config.toml
num_hidden_layers = 12
hidden_size = 224
num_attention_heads = 4
num_key_value_heads = 4
head_dim = 64
intermediate_size = 448
vocab_size = 9848
hidden_act = "tanh_gelu"
norm = "layernorm"
norm_place = "pre"
norm_eps = 1e-06
positions = "learned"
qk_norm = false
attn_scale = 0.125
bias = "all"
tie_word_embeddings = false
parallel_block = false
init = "normal"
init_std_qkv = 0.0146
init_std_o = 0.00299
init_std_up = 0.0146
init_std_down = 0.00299
optimizer = "muon_variant"
learning_rate = 0.00701
beta1 = 0.95
weight_decay = 0.026
lr_head = 0.00687
warmup_steps = 200
schedule = "wsd"
decay_fraction = 1.0
decay_shape = "linear"
final_lr_fraction = 0.1
batch_tokens = 32768
max_seq_len = 512
doc_mask = false
train_tokens = 150300000
max_steps = 4587
dataset = "wikipedia_en"
Each number is 128 + 32 x the weight over its row's rms, rounded and kept within 0 to 255. Layers, rows and columns count from 0. Numbers have three digits each. The size before them is the row's rms in percent of the matrix's.

# down: layer 8 MLP down (transposed), 448x224, rms 0.0558, rows 104-283, columns 0-31
# up: layer 8 MLP up, 448x224, rms 0.0998, rows 105-284, columns 0-31
down104 103:184102116117097134109135182122107131169181161079118199126149156145070158158108092115149179150151
up105 092:173124157100146084179122130132187117120108139116128096131183111194072165111136112127106133105114
down105 097:065137092155070144107149083138091167116127125132090111123091169094157100142178108186148109138086
up106 110:127076117151089098111115146114160095162140155119136115125120081153157126159110164164153164119170
down106 106:142142151119163126119141138139119117088108145074169125165146176135112177135119117117184093065129
up107 082:093140121129114123118147148102126120167106129079126052114076155108094116137162137132113089048112
down107 072:106130119226129122140093107116145143069195135144079092080083195204119127123120158105148186125149
up108 089:086172108095150157128052120108162149149142131121118091171114062153153175060118138066124075174110
down108 088:108120148100108119045084146120124135146167106192131156152108095081120083114092137199119159066167
up109 103:181140110120110214153170139157104091126153058084174097161173155126103091133129168129124183109115
down109 101:144148163141123092182065132100141144160079127177184148111170102088113106108095110188132085168164
up110 100:120110143150096129116114143153144156104095141141100128124144126092112131147110167111148137090134
down110 100:151116166057160132161101207068136086109137158094157157139155174149163161079106066162129162149125
up111 096:117132094108134111123143112152095102112089122123104117141185082180117093110174105160130133074086
down111 087:145084118139163163133174162136087138135103062092105131122121130145127108101150134128158117092086
up112 104:156094117134085126143127131201090108161103104127170110147136150110166111125112089133183147170145
down112 106:178150108056166163140126102083126104117161188073133184100175091099089153097121154160087138150113
up113 105:164124140106055106154083161113098096113119133133174116184122169117151158134112116150124110078151
down113 104:102059171157134141132075084161136113177205175114137125150163120144114096117104121128154166083133
up114 091:160148165118141068176140105144122161088139110120175101078215097081108145161126109170130093163148
down114 092:156098155077125131089058097086094106092081134112125134120107131154080170160075139162135149099128
up115 102:113147119125129130144138164167151117110135142116108079159081138110125104132139088134113169151159
down115 112:175170121137139144138132135147129081181124133160114180088173151135088067152133130132169056095134
up116 100:122119149208132147143096169133115114155167073102140195104145055094090127130126161157180129174130
down116 102:112093085075098136149107115063171079118107155026167148086114119114110159161180171124089116127143
up117 090:086097080214124127114175147117068133127134103152168160169120160165064169103162127131121125144144
down117 091:140176084099154127135156152082150118114174165122125108148132148103177098090108116161087153167140
up118 099:164156167137155115121149153179138133195121132122214113163123116106078091095116142153197125083130
down118 096:163142105141084138173113083091101192091169113102059193141118161093085118162146146107067133173110
up119 081:139124120081132120175080118122142153161088163120139119151189160142159168144160156128155141129149
down119 086:124128126174161115122114095102140167112163129151076137115083165174129094125105111070165106166133
up120 088:187147108073113128169113124144137107105148149128123107162095073115153081099166087177145153129118
down120 085:144186142208130140139130133115193098147130121078155103140134145119098160187147143146068122114108
up121 114:138161101124149138084101148109154081135115060189131154127122146118152146083154102136087113117126
down121 120:112098176151122118148139100150100167164176173224132064152141077134150084107143114123199163186168
up122 092:120135098152142129053132134130088161156167135141183120184138098083172090107113143168093111124104
down122 092:143131101164162112104132112171108144144055155167117162023090103115123175185124130144086101046122
up123 091:145136112149113131133113104151093117098065146099149134139163112127083087153106115151131136112114
down123 096:120126072085130141098070170159145140165132166117121096133135089080128148129112154138097084105126
up124 108:079107084121108081070112077156122113127126136139150091162112093144177137165231112113111084158122
down124 102:103138147185145105127122149132138146188186182157176184177145143110159088098057104200170061146121
up125 086:151104158130139061160164130101105153114142127094130136159134145043099100135139167180161101144146
down125 086:105108140138080146143118120157109172132142086157191124089099118082088146110083117105113148084171
up126 106:135177112168079080102083187111123137109126087163160098126059060114132172133117100143124118092186
down126 103:153132098138186163117165076128111163111135134183079157145148125139121082135135146167137159083149
up127 086:102088115136099105156134150108128147113186083094121158111112098135134106151126115151154127171102
down127 086:076202124165082116150114083130108160194117153109103108108182149044165141169118159112068162104140
up128 094:125085120135101136130088156135186120081140094166072147095093094088154069177137151093138149162129
down128 094:162126111155144119048126159103162202146151086136110133183092158147139185113159063176153110103138
up129 095:122158137112067151131154111107166127129176082151165129146101128110052047097119134122085103108152
down129 088:136121110114166090122149161104088148134107092134080113132134157075166138159140118175132130109156
up130 097:091193097147113137135115119105018097122091122154057116117175158087127147147178125179063136052119
down130 100:117134058141107159084163144126136131184101150161154116156125099141115142169132126132092181140164
up131 092:080204087169177140154079114125113122157122137167149163151110145085139123111163088132153138058155
down131 082:125101176186111181049136154108140116042114073130095097074140182144128125143094180106142132145072
up132 117:099150133160145108113097104129117148132178080090134149106089107095056120160125080128124097197108
down132 106:132134144168154140142104126135170097141113092074102081156115115158149068157130125066185108118117
up133 095:097122138138125113116069117101148103125147124107138084176131085066138081065136164107137177163149
down133 097:127142079140162078050136150130157097106127107175072133155104181205130202162090143123130104090148
up134 109:156191178121108122195106157139163149178110113152133111123115135135112118169113173135139129146184
down134 109:166114128126107134147123150150127105152127152070131176112150107130141117197145171132170092062165
up135 082:172123143146142162143123112150151163145143135141131185158119071128106137116165140117130085123049
down135 089:134095109121153106152136161141094106148127111163083109115144168129089139105081105112160156107150
up136 095:068110074161104121161122158077136125115205096072133078156158118109096137113129143066148158089087
down136 094:143174147080163107104147182163142130114126098152126178090148145110117114145135152119120141189119
up137 102:056132093188132104138144172167109124141103157132188108167164164143176106086192090068167120141188
down137 101:137100083124081226133185134188103160133156113176104104087156089084148136175095067133132116158172
up138 104:178157182162105092115183134124093074191138106152111183157106101106115086128153107111122157116079
down138 103:091139106148133139174097100111174133074184132149071111152138090159156125077106123119138109120169
up139 104:119104099101121135109159163101132161118110158120102078115127124132103177111142137187158187091172
down139 099:126128135162158085095143157139144101071147124104107152175210137085165084180092108083102119083102
up140 102:143123144170144159198131122082136131168145098091155090151118081136187134099127090155099130154098
down140 100:084075139050086144086177090124126125072129134109088112130129128148102158149086120137131111058154
up141 094:130102090132123128142121127165092151154101111136156092045158183166143089114084166130100153125137
down141 090:138136141128116102142179054111098117140145113104096163148093136066110133139108073155158160165192
up142 097:161109062137196094124126141110163125138168131177122113143044123144156099106079120166148126167114
down142 094:149130142117127084115090107085096209110105108211141179157138097129071173083196099177127091129162
up143 104:204174103144109137116129137174138138156152126135119182141120049132193128152109064107146138127109
down143 104:110090203130141092137097124084161170137081110128125087065171130107201118120136108105153142149135
up144 097:133135101041075165177107162100113153118161080092139175171186070107049097085136138159138123090137
down144 098:117088186148155040093144130135176111123052147150126126115128192167103144105125113153141235115174
up145 091:087101160117157087121151140129191126159210114111144094095149114135139125142153141095116153189140
down145 088:130141109139094138123090136111127115128062149072166105131115117129100085152133166172136133133162
up146 106:131147134117150058064125084178122130071131150129097119074184196129076081182162124121135174137182
down146 104:126166110144110111167136106127167129137141157117113102131171157144168107123153121146082178053140
up147 094:097116099123139079089148119196086129080084144103181126051156171155123115163158110136135136096144
down147 100:137135109148117177109131094116096129088124082153130158172138134092123120092144123073160174139103
up148 102:056156142127144119181090122127109101125098115132140079199071117132173078100085209197120107114151
down148 102:086164165216143099101175172089094145144107130152136053113152113110129133160071129146111068103167
up149 106:111101077119099164115149146098177128134136149142121121138082145183164121082151087110141153193134
down149 102:108243078085115122159130138140073096162084119126107156148101127130120138164131145080105142118073
up150 104:047141119159078120141109120143096126158139141137129149101197214139084162133124098131123093147181
down150 109:135126155082168122107108098150133171129164140170091146122217128185158061111201133176202097146095
up151 090:126065056117127118125078137116145188133125088115142098114160124148158098130168139152162154170201
down151 093:177104188131113107137156081156093082153125136075134148098112197113132168128092130103088160090108
up152 115:104164105176102156129176110160176153150109106135139097103153108098156159138098165109149096185152
down152 097:171120104135106088127180122126088072147072127098073137079150119096114056187133161043132133070121
up153 091:075115189131124139138107133104182139181103118102145136121118125103127113119197123168128106085110
down153 088:151130090140129176102206103154071094177161145168121104126168149118099150131127124154102098102162
up154 085:095125113105103160116139154092133100131095168106137112133150097142205131138153097136133125118064
down154 079:131162125182156112129073149179165098064102115106169140116201098067127127161122103135080134122188
up155 098:114096110162131159115119129145167124159192159110152099092117111101091143165069145175133105135091
down155 093:163094173102111117092123100104142145097095080129107171196106150081137091111108061138137162133145
up156 105:150098155200111132134195132149167114124157118104124124160140134148164139105127119107110057170124
down156 098:097118149099148103161109215131116083148111181085123117132191094114103081173117188136056144081161
up157 091:114170196196158170084139172153137158084100102120150117095131167105070122132138080102080110054155
down157 095:133092092128154108147120070095154120112206103191163125139110097133136100124110101162122091177145
up158 105:141146047160090121114153147121156087147153163138118113134078155166202125100153060165158130155144
down158 115:080125142098187120102115131118135144195115209147169176143142109127035102105110173111099120082117
up159 118:163141158093096170156146085124150105101064171139153160088165118124070097181120173201180126136136
down159 109:090095103180130171114149153091092086140146191125137142074083125114099081135067116097098106104206
up160 098:109161164068166092123130186159157182142142090115111183075160123140099178058107153162120169148141
down160 092:116178152152167149089127101103115111160104175132121170169106146119109108150131125122133122114107
up161 104:109153145118128153092109158147113149108180091163161131164151153159093163085107151161119110146147
down161 096:128153145101149151160190100106129120151107170173106136088182169131170097085145125194104186120105
up162 097:128090152179132159128105117117162150146105125146168123111080106151080133089110184071102096167157
down162 099:130163133135111098126171173115089171147118172142074124089093138122113180098121168155140172099135
up163 107:072101093122129087096122161213173148131105126153132116077097144164176170108127106174061112124155
down163 108:146148139171159139093127185121098049107089164103173148204098125160136141168124185129122088135128
up164 090:107137111219129082090149100120130104102061129146095115143129178109147157142101086120128160159136
down164 089:156111165103184164103140141161094126141148136114087069114109149141207180158119138213156108138127
up165 109:101139154166139143115067140159128120141155172099148108158099057106161110158107195172136146169141
down165 109:076140115128172108129130104155102172209082129140110118089060132143197094111122135131171103089114
up166 102:152122160153154123134106138098193141103146096113074182138128119129114120145113123148163198197132
down166 100:171143147120143101098159112147096122182155097145120087155113157140096114046100119127063093085092
up167 103:140124115125127130144139182175093149078096140135191105131137153118097140177150125189114079135073
down167 108:129144062101150120179093095081147127121149129146055172153111134159179105140069145127138133079176
up168 095:068150160069207127155123101165162137144181120093119130113133132132121137199116173108121178090168
down168 102:199129179141107114120122129129148223075100095147080161119095151106158155133166113092164125180149
up169 102:078087075104129192139125121153095098128081104146161164165040149208164112064094088154156190144085
down169 107:184111221123116095091115122104152170165143098174123169129108138125125090113156115115139086104119
up170 098:095132148072086140148107113097106139164191159147133093149089104106163115099148096148146111127112
down170 093:151113131188149140080104190170094093071117167073125113147173105154145117161108213102187111162174
up171 102:146112139093125132167171106184163129122192098063132120184131138148137083093175122078109119117070
down171 096:181123171136105080101084085106082169134130176156151091141156120091159149176098122099114147135126
up172 098:133189134129058148110145101129134090123159062153133125113161098147119064103113090136114140150126
down172 104:150139083125134062079171146106097092149144167156129160120148129068089171122004130183160112080152
up173 094:172079142103119148115139206115118113153085112155097103143118099091113139090066120171075084134168
down173 095:100127145119138134044107105113142166112127080158171133138111142123108141103125083193174136111089
up174 110:123160167126180182144141114088119049129117104088107165116129097108159098144144086144109114142099
down174 113:169119143127121112119090126158171130132100085058110076163114120077104138138080201144130138125115
up175 104:104099171132115129100102144106125116117176126156135137097113095081137068148137121101161066111087
down175 098:124147045126121166105136141168110141109107141151136097122079089086111154095142120126132221173174
up176 106:101091128130120151195179052124123111144178165176169114153142161070103128132107145134126161110130
down176 104:168093127156159136136067165083156100110151130132150134086122112099096130093136050141087142134092
up177 099:094119144108113125159073173108143136080161089108120146056106107076077138110118116128150081144134
down177 092:134185047136198104100147098175121140132158102174103087170065074166117126156146150170086147197116
up178 117:109166120172139061132120110109117124094171086135137178155138140119124164140097060139115113138128
down178 101:129074147116146123143169160150135087145102135102109061171140122109115170178128147081181092084169
up179 093:119090096105167152183083122179153128078082155166165104121138162143138085142092150087120098168114
down179 090:184140142120153101064140159099160080120139080124086156167077104071108121149159087094138144132117
up180 110:152150116132136166113110136043142038144129108152100119140107121103163177117146141149113077069131
down180 103:127100200120166109118107085141172158146103163024143140134149166131169068154177075154154102111156
up181 088:117133186166089148116128130089200146154097103088119171116168068097114135114070128105136188163088
down181 094:121195150098117096126199154150093136155111132181111107138127150091142117122127112113132140040145
up182 108:114136123127177123103133187137168093121143102078128127131148103130161107117122130188122160211165
down182 106:085113128110120127089098125174188158136128164155131093149114103152114112206127127096083110082079
up183 107:098174086109096018198169124125120161109112118091128104110133132094183143140165091166148211160114
down183 105:152117093164133137130111159162142084159166200108139149145083138199103108113174087162148115175141
up184 114:136140065160128122142102128128100125138129111196120108151118192153109123103136104159126121106159
down184 114:098124198120149114104151099109130124108190118101172125125086137141141150148083099123146131087159
up185 099:144115104184152069113184114079072126106139178021148161108131106138080143141114152171126083107146
down185 096:135132118166121136078075148194136164123092117160108154174102147154127083137121142173163166189151
up186 095:124120105139174211122148090136147125130075141071098151133191067132093115106107157162149066110102
down186 099:165082122163113079130121146149120127126169105127116098102153121043109115180167127102142132167137
up187 104:111075118183092080170126091182142094134156104165125139138157123147144122138173106117173105160092
down187 100:134166088145120150123114146110133071123088152130096147180144119118138144116088212162110112091145
up188 090:178118134096159142170096101144176120156108130091193136133078102148120147132190131155182075068103
down188 090:111133100139121126131162180131108095170119167074095120062148118124102107179118176168156134132167
up189 102:071122140150106078157159150066125125112090085119151137124113100221109171148141089112128059166098
down189 110:073175142108129135153144108129070114083105158104126099101142136195180126154112129150185180209105
up190 101:166180140200096161088131197113122095075176171103179142156146043102117142142147075099107114142101
down190 097:126141144104108179132087129140080127142122142218116088179201124066167199137091138164146130155152
up191 091:148178066174132086110143109187106119138148084081148130101173126103153159109072172156137155079142
down191 093:111026199121079130145122144072147166132100162134112096165103125074165109197185146076140153171113
up192 090:108161110062114096105117114116144135170150127108140153155176163124192149082137133129087163088153
down192 090:130070164170179125134105129093183090086110095195134187146122181158086133207108128109135116075132
up193 113:145139137106091158119163139094157157136100172131119093114177145137125153106116142175148099082099
down193 121:122156197138099118180165138164159135126175123144108152082105155163097106144118161138130108147045
up194 097:171122147138155193139121091127211070147128082141084114066129135154172089119086150154123147103138
down194 092:137163121124114089146155141159123142105101107084175159158165145090109147140126041155143104076137
up195 100:103113158154099137196100121158191144124175137167143152171119119081138193114134141123163087075065
down195 093:070150104064095181109184115120096107080097102107183066121143120127137090132144116100092136125154
up196 107:145183095164124164089150101117114160122084146089121171089166141171053142139112115165135215137148
down196 105:170086125100095183141134121184170123090152149167146165090163111164162103128131143190135157079167
up197 097:131138159153073101143065139043160146150138110088106112109136109102139133114171110175201129167140
down197 099:154088080169157047154110132142072087179105093107135148131121096144135177160086107116093187118172
up198 098:129119088183133076119065128143149179120111097111118121087082150103099139206143150153202138105105
down198 097:162142159098076116155122093127179124094223151102115118144135113098141121108089117144105154170122
up199 097:171132075145064141082164093120143140145157117113152113122090121105132087116126144091143129100122
down199 091:118135191143112107194141174173116069101083182069121122157165130165153160158087130159142131127135
up200 090:124153174159120129129155118142124185049119084121130062162116124146093092085096112103135186134226
down200 092:209130100148129192135068102154139150135071185089123131108115122116106152186126155161108129111073
up201 100:106110084130104102075152129115134165090136154136124096153097088090180091132138187143087127185110
down201 096:156096197140154121155077104130115144158135174123156176155210164103091145089139101169187097130153
up202 101:146150182149160099077171142122184207148156155144129138101129112138129103119155101142110189150107
down202 097:140139114079123142192095103108113073149129131146116184129144131095121130162079105100173085099123
up203 096:120145139132109129103086115141140118091091102122158145056081171191148109155166045104111125045105
down203 100:101085084147146089116145147181085089116156150160154148143227158116108086104124152132156152130174
up204 101:163158098162084149170147131143096082152076109106130202132096101130126123103123118189138112140143
down204 103:107110133040133145065129131108144120105152093152144103178177103101149179100127111115105218161155
up205 094:141155117142075107152126100121118083122119122144123099156170148106157131102165122132119102157047
down205 102:157101163065106083141149146100129127136105098227119128112056114099155122183072128103152154081144
up206 110:163124144125112161139159086155054138172161109125095145122107132130110104164083157191114121126090
down206 112:123164098154108133130108104165072113110098092107113127137168164119104128149216092213130146185063
up207 108:166107167207081175144106172133138125131144115138150099086149173134179084066187131179045096080119
down207 107:094181107088160111087146106166176185114138194183198181137154151145181145123111159130183159157161
up208 084:094184108094100118114097106113154133187129126126169138200130124178107122098124134077085136122130
down208 089:138082109192108150156080127163130112101137112078128121101135094111172099165169063075129172057079
up209 105:143175180142154139153079174086165182111193138110138170161130073130113159115128091103127118173145
down209 109:093075084114138160105128094150147162133103105133115133103161091141187094144167176204172102113105
up210 107:117088118151150113123077186099177147146129062086145095133098138100103174102103168138125155053153
down210 108:157112113150148130090074132189105175125142140134098170140154100084083147107077115193171112111135
up211 105:116175163142143155184139109093200109138156118089138121128095107097104151175136154149129112132076
down211 101:127101124131104162106138122059105116161136120121082140095140110170116129122080104115149145126144
up212 097:118094119106157202147127113165154143139128095102136131120126088136135092121126111164110157154084
down212 096:135200179107119127137134160128106143130091164180120104129188163139141169093160147114191153106089
up213 106:138116144152157080122122150093058078129063062153193156133158107126179141117153056124098140091137
down213 107:137140086117109177096166215082133144130085122123103162122192144074117124128076133161146100103142
up214 087:071193150134184070098149124078132159058172155099098188127154108125163139113151091124117183126110
down214 083:131163127093114154161223081179157111181126115116101128117139099150128064137105140187174103124145
up215 099:141112068132136038206124070150156110146153126131116124118097086091154134153195123131143126090115
down215 101:143164080122106149145074148115157147109081133103161183071111158162145120159138105148153086114097
up216 102:098167139118144089163113100111167084167092113117144140160094142071113150143109141144112123120117
down216 104:105175097113119148169087170137177135112128099148129140037087162160120132117148154211110140156120
up217 107:118117147088163102105104201158099121151112149077094053122128176175105132124179126145111108094126
down217 104:069112043085145171140136104107079151125115111178088132113162089151124145157173165135122169182070
up218 094:130152155220124150110158108151140150080151112097119037136139111218094188092114079080167166174172
down218 087:124144150116146106091191085123099092124135100149116165123141161083100116095118111188139154131084
up219 101:107108099148105133114086122122105097124168159067162114139144109108131091114082108154110092039186
down219 099:192100140107163063119156153099189108143127142150136141159183145125152085107120068154150108087174
up220 080:087092151123146150034184097106101137164121149129120160107117145244138110092146129138120117081105
down220 084:105148105179161120209079171174170085164122131137142099119175107048106126161107077111128125110091
up221 096:187168117054124158135093161114108109112132069088161138104149129152098158108177227103174136173135
down221 097:125082179112107119134162090169155187166102109152123116124124159160172117101172128150121136064117
up222 096:140147180134105149126096132093154152111146134072132169064167174122108142147138151161160106143185
down222 099:131096105134110078120115173170126139133093163138120147117094077154199108138066175110162109119159
up223 100:102121140150132145053105117125145131132132122099150129123100143137142099140112119154090114209125
down223 106:145184115118177118153157143134120046150117147159127125131186164075095151100114124167138154152139
up224 103:121179156131156157150091146131126140152086097101080144075151127129112108132165123142107069169189
down224 107:111082155102084094069153170165133086118106092141081150192079175106146134197087139133171117134073
up225 107:098118104103149087122092109091120153141123093163141109135085127125094121087161102180145067149134
down225 110:111095117112098077157113100120142179097135163174090153111140105162128156096124112168105225132146
up226 101:095151171138066105062132135074146169125160110141143149135134111180131076130125111123118106081202
down226 103:168129045111167208181138172162143076057142146131155135104109096152127124183179136114063142093093
up227 102:099116129139063076156147131120170116114087171132150168160100091170119064132172102137094081134124
down227 093:154200165136123172144108128147134175080177101151125145063171152116091135087070115160118134119177
up228 109:143184127129123083091174112087159148108176080126078140115058120113129177145093122111128173077134
down228 107:104158099126123142095168098121063108110126063129020136090170101133117093100132123202125160056111
up229 100:134095189162102149135158090190138129084168175063143182151144138056107104149148092148096085074117
down229 098:198157114150102145122132147105115040126106140189088082153104133163090158097128147128153097106110
up230 088:133125086149085123122154099109106127136193136172133158131132125141151106139149164118124118162145
down230 090:139123168124126155141136140122151149154103085111110109118149077090108180067123084167155156057155
up231 101:147119146060118136168163111099177072096130108100113086137163070137164089145157111163098214089135
down231 101:086115164178135090160061185101073153166098151233101132150078195094167191089097140112116095147102
up232 108:105140151142165110152152084119119118097166089084111157134184106110165150172129088094128098093112
down232 104:152140155130135151093122169171157115134096109074101126172131130124105095127162113075173207032066
up233 112:104141103090120105109138153154119129180111136137109086099151130101106154112173115119098118194109
down233 127:111140089102146125137130208108155122139086101088133053066122172189131104086056178114162153128137
up234 093:116138168187150135151166141124133143156057096135153146146117152143174112123158089099084102147172
down234 092:167155081140077135121120089192142094150156139089138062140122117123146140149176130152085195180133
up235 105:114100116099111084118133127124148124131111129109129109111143111109074103164143133107192095154189
down235 100:204165114074141152145145152103160148150119092099077122158110190121173103097128165134160078097156
up236 098:182134135094136125198161175096143080065124099091101131115114079148141118150112155122136145135080
down236 096:153173094175159133063133098230105149166047125120142189127127113107093106133111119151137106123142
up237 093:106164143150144093085135188058128121140176154170116090183069075154136151131126118087110153183142
down237 093:171143108148096093166118129203113124104111118136144116113063120047150178142166113140154118079085
up238 111:104163137151091116139123103106095087148109099131172178116129174051175129187074143146087117100154
down238 112:144122110189142105066133130114120110111145151081138136138173187155098162086136134082091096098136
up239 104:114143132145082100108126141145164126067126183110140050132079137122088075146152158131121159106155
down239 108:107120193167125152183153065181102160091109109116112149136155153118160160082114061196202122133117
up240 094:121112168092125167115105128162124126131119102084083093107078169185117186173149062141145140134138
down240 090:142151140151127085160128131066073112150135138139132078144123132044139086174130146127136140082160
up241 102:108127180130112190117112167088139109130173131140088163140142124116105130077093064139109097101054
down241 104:157096143133130130128127138085145075115139121113148102065165127123115136142181159172159147162143
up242 110:156150126096124156112102126104138129137133131108110118153110147103119176157119114150045107184168
down242 116:112142125162151073154142148105083120140162114126152177090177125183128135149111157170125186170112
up243 104:065143081138117159140180131187110109104189083133164152129129120120146095140106192154066109113131
down243 101:224175128099130170120148112147120146087145144135118164121195095132156165124103085115186126170149
up244 100:075146165130133213099059136088127175114189129095142096162099103185138140083137118121120130124163
down244 098:150142123145116072118141121138166056195057154157082125110135128125143105101132127143138129122122
up245 104:165034133147115097139179148091114117166181180105153078161116084107185128159117125123148182124179
down245 098:104141086141099155127082147120107139111115089234094155125130099144140152092121095157155111158102
up246 106:171131123165110140101067125164140122077160128087163131102134130114133081160156053190091144135159
down246 100:043181148146096107110123139141105185191104118159119135161136146126166142125133115088179134079118
up247 103:100147126094072127145167164081119126122188142076134106159132160101197176169101107122169123138145
down247 096:132099132125101126152101091171115121121147169135093123156119071172135134159198145153129128217092
up248 096:142063103157179113070087202129104163146146137143111127049095160120178147045125108168156102134122
down248 098:123145115098077121149150116115161144125150087116136138218106114176085140162135128109074124110160
up249 113:091083098153121168157148131157114067160099090150167092109098117136178102100196098132072143077093
down249 110:151108164097142176112092116170149085141148121155079103105068155115113158058117185144127103127126
up250 094:163122180082119120135116157123144193123137099080110163145046113130129176105136153122168151158134
down250 087:116114090156116203101092135117099109167119169125102111135126121124142125135066158130122039114119
up251 108:152176164164157132118191124094111140149117130120158152163113167080156172132106092169107120097212
down251 106:102137140149153132162118115063126114133059158064111128078120129130102097155144126142132143092082
up252 105:123139140125154150089149152142166129087111156128119086198123133134096144090108149148130162165185
down252 110:137125132182091107178111119113089186111179086134089116108072105171145068094128069126161128143116
up253 100:130117161134091156164161222092193084120097110142080135205124096145141157144166127061173161093137
down253 103:089169078165158117154136110127142162133132100111172118092123195083104106131116126108113072117097
up254 102:154177098149116164134151115132068171131108128088128138096161120150129150146124109166128123150189
down254 101:133142108137141232114154118186106085058086102097054158168117186117116106157126129086131142131127
up255 097:188142064150073133165129149163145124084097105114119130182170122137148112107135094174099141098156
down255 097:102172142099140099110129131085163121145125135111087102083085124122124117116108129095123142091105
up256 081:147156151151151119105072097132094177112170129120134123150123121140139112111199137106105053109118
down256 097:098053105107139097124134156149159093155134125135087105107109147160096138120077105161126145114114
up257 099:138078092208111068103163119144107101053115156143110102156147155207143128164153063161126111170186
down257 100:010191124104106088105120099174156145171141129164125193141143146109120129145130123138064100105122
up258 104:115106078129113128102112120159107101156071144100094115187179126105131081185149080117130100132153
down258 095:153116158144128126122146148113072089135131125082080153152106133096175155151177100034116093023120
up259 087:106176124109153087168098137172128076153113127156060107098071114064128127160196126060137077152092
down259 084:133112171181103119122141103106110131159137138120160105129129099073119153123060068082137147129183
up260 095:152095090104154185067102090149096130171112115076132121099146141196087164101108057151110166088195
down260 094:092116148111117098095143106103128153154196183106172101166155081099149082088166125116132138140104
up261 098:130133075193141142080136149105121098192166080125141093150064148213132146097141132129153122194185
down261 118:207076115109128107140139203098160083100089067125072106084165189143177114085103178147103110065189
up262 090:156100086135120149153110110161189143149200084092155161145127104138157169076081179104102082117109
down262 086:136157131144212145136150113145134107163075159091167138058120141161149182143130158168132142072140
up263 100:077189087199087097141073153102138118161135172121153140141123169176101124108123119134106058133126
down263 104:135077126160162130148135132151123050110074131036115146096100076175200116194123039186157164167150
up264 098:080171128082092131221152097095136169084113161133165187109134140113109093103140130133151168132135
down264 106:123102165193126111110134112065162171147176114129161134133112127104085105040155123159166133150090
up265 098:110138131166053148155098126095129100135099143127121077095124108115173115092123166105115163169175
down265 104:165120105129175139079115161108115191107135130123136149061109151162088077097171122119173094126157
up266 098:089094137098213150057061123118136169126128130127122111169099112140133083179141171058131096123100
down266 099:152108146108099110201171171081100144153144132170132100110157144095089108110080076116080125090160
up267 092:104098125134151077090131140169141129125095129134123122144127127140144139094146051095117155103154
down267 086:144144145107112161124109108073152094161102067127138115164148095096140104133129115181125118158131
up268 106:108063117104156149132137132135101094130190137094115142145127122138210093143119191117142105084115
down268 097:112158142096157141134097120138184144144189091153168103098120158139068124158126120071059134207130
up269 103:170120112178115081092189084146078178064135133201112133087119158155163132091064096133089200093132
down269 111:135114127113108142066168093132164096181181099107109168150078100114133134163077146122079163133098
up270 107:099119158084031133118125185112127075132092151094155106114148086087163112182120090165121097126135
down270 102:197135129152184095127147151117159115146151138075133114147072125127116125118152103153112190062171
up271 098:077116190112154153145045157131110130131120048124093169133089136115102239178119133151115131123117
down271 091:099165115131128101115160100096070062145126145083128101133060131163165088141148076144074150124165
up272 108:102135176127149139131150122161139153162148128057143168133154087118110108128073139125131097111141
down272 097:161090106128075115107143128161171085132182132133125117134124115145024144116161110191127146118188
up273 104:076113176135159080115111108151088077145173108113127154163122113080134111160142150124083112180161
down273 097:131139168150089127138136144135171160125115198109121116165176094110174153122169133138145092116171
up274 094:136130090090145129129142146145149104109187163136196122077148144144112123123122088144132112135139
down274 090:123118177193167097145132089095084122142069135136140116169127147113135148092119146135097130123139
up275 108:125117167122104075134089120143127124082111183053104121071122120101138089232113124145195170102037
down275 103:141087137119159155145111096171110128094111085143108136117103159101142154183192159111093112088147
up276 103:127117166155082169110083105151030219135133108129126115127095130160093157167110142160133154141183
down276 101:166125059141154124108106095084167110127129139130126126143091149112125097177107165163194077125093
up277 102:104119132126144104135133147099131146162124139086147130150166130083128118164142059144136096058176
down277 103:139116129094151101131112096148159147127115111170155099142096142098155190041155135147172124139037
up278 089:186133081153174097132119127168186120083115091128220143138103162074116129174105154107137143160181
down278 086:117122150145136129133127127139086117117105130134104110106122125106164135098165131183094087167116
up279 092:137146071132168113100133100121156139120124076099122129149147167121113116166193079154109111119116
down279 094:097148178083166160137138157132094175135109123157169119113127096114138095122134150191140172153118
up280 096:118134065145163089087166130137069078098110192107165096148102124123138189110118132093127108104130
down280 099:136144154185178082174139098167106106087126045123133098104157138143118162101084071073100177114135
up281 105:157152142096090111123147128107120147095143116086133137155113108148157198126174108150145070097146
down281 096:104079121185161094127177135158094130129098145179103141146124115118130120137155059149109159117074
up282 094:097157156205136032162117132119134162168097107159085083124166056152178093118107157137136160130097
down282 088:119120048143121143034197105074122145163118101131136197140100157119170150134178113145133138115137
up283 083:109086140083105154145079096136146171141111163123110124102140151117104140090217126081114159088144
down283 091:124218116190080061128168126117083065150092100145122116105095119116129174142160111131186168047152
up284 090:129178109196081080140026120100092153082133106177163143119113110095177061102119124166115158140085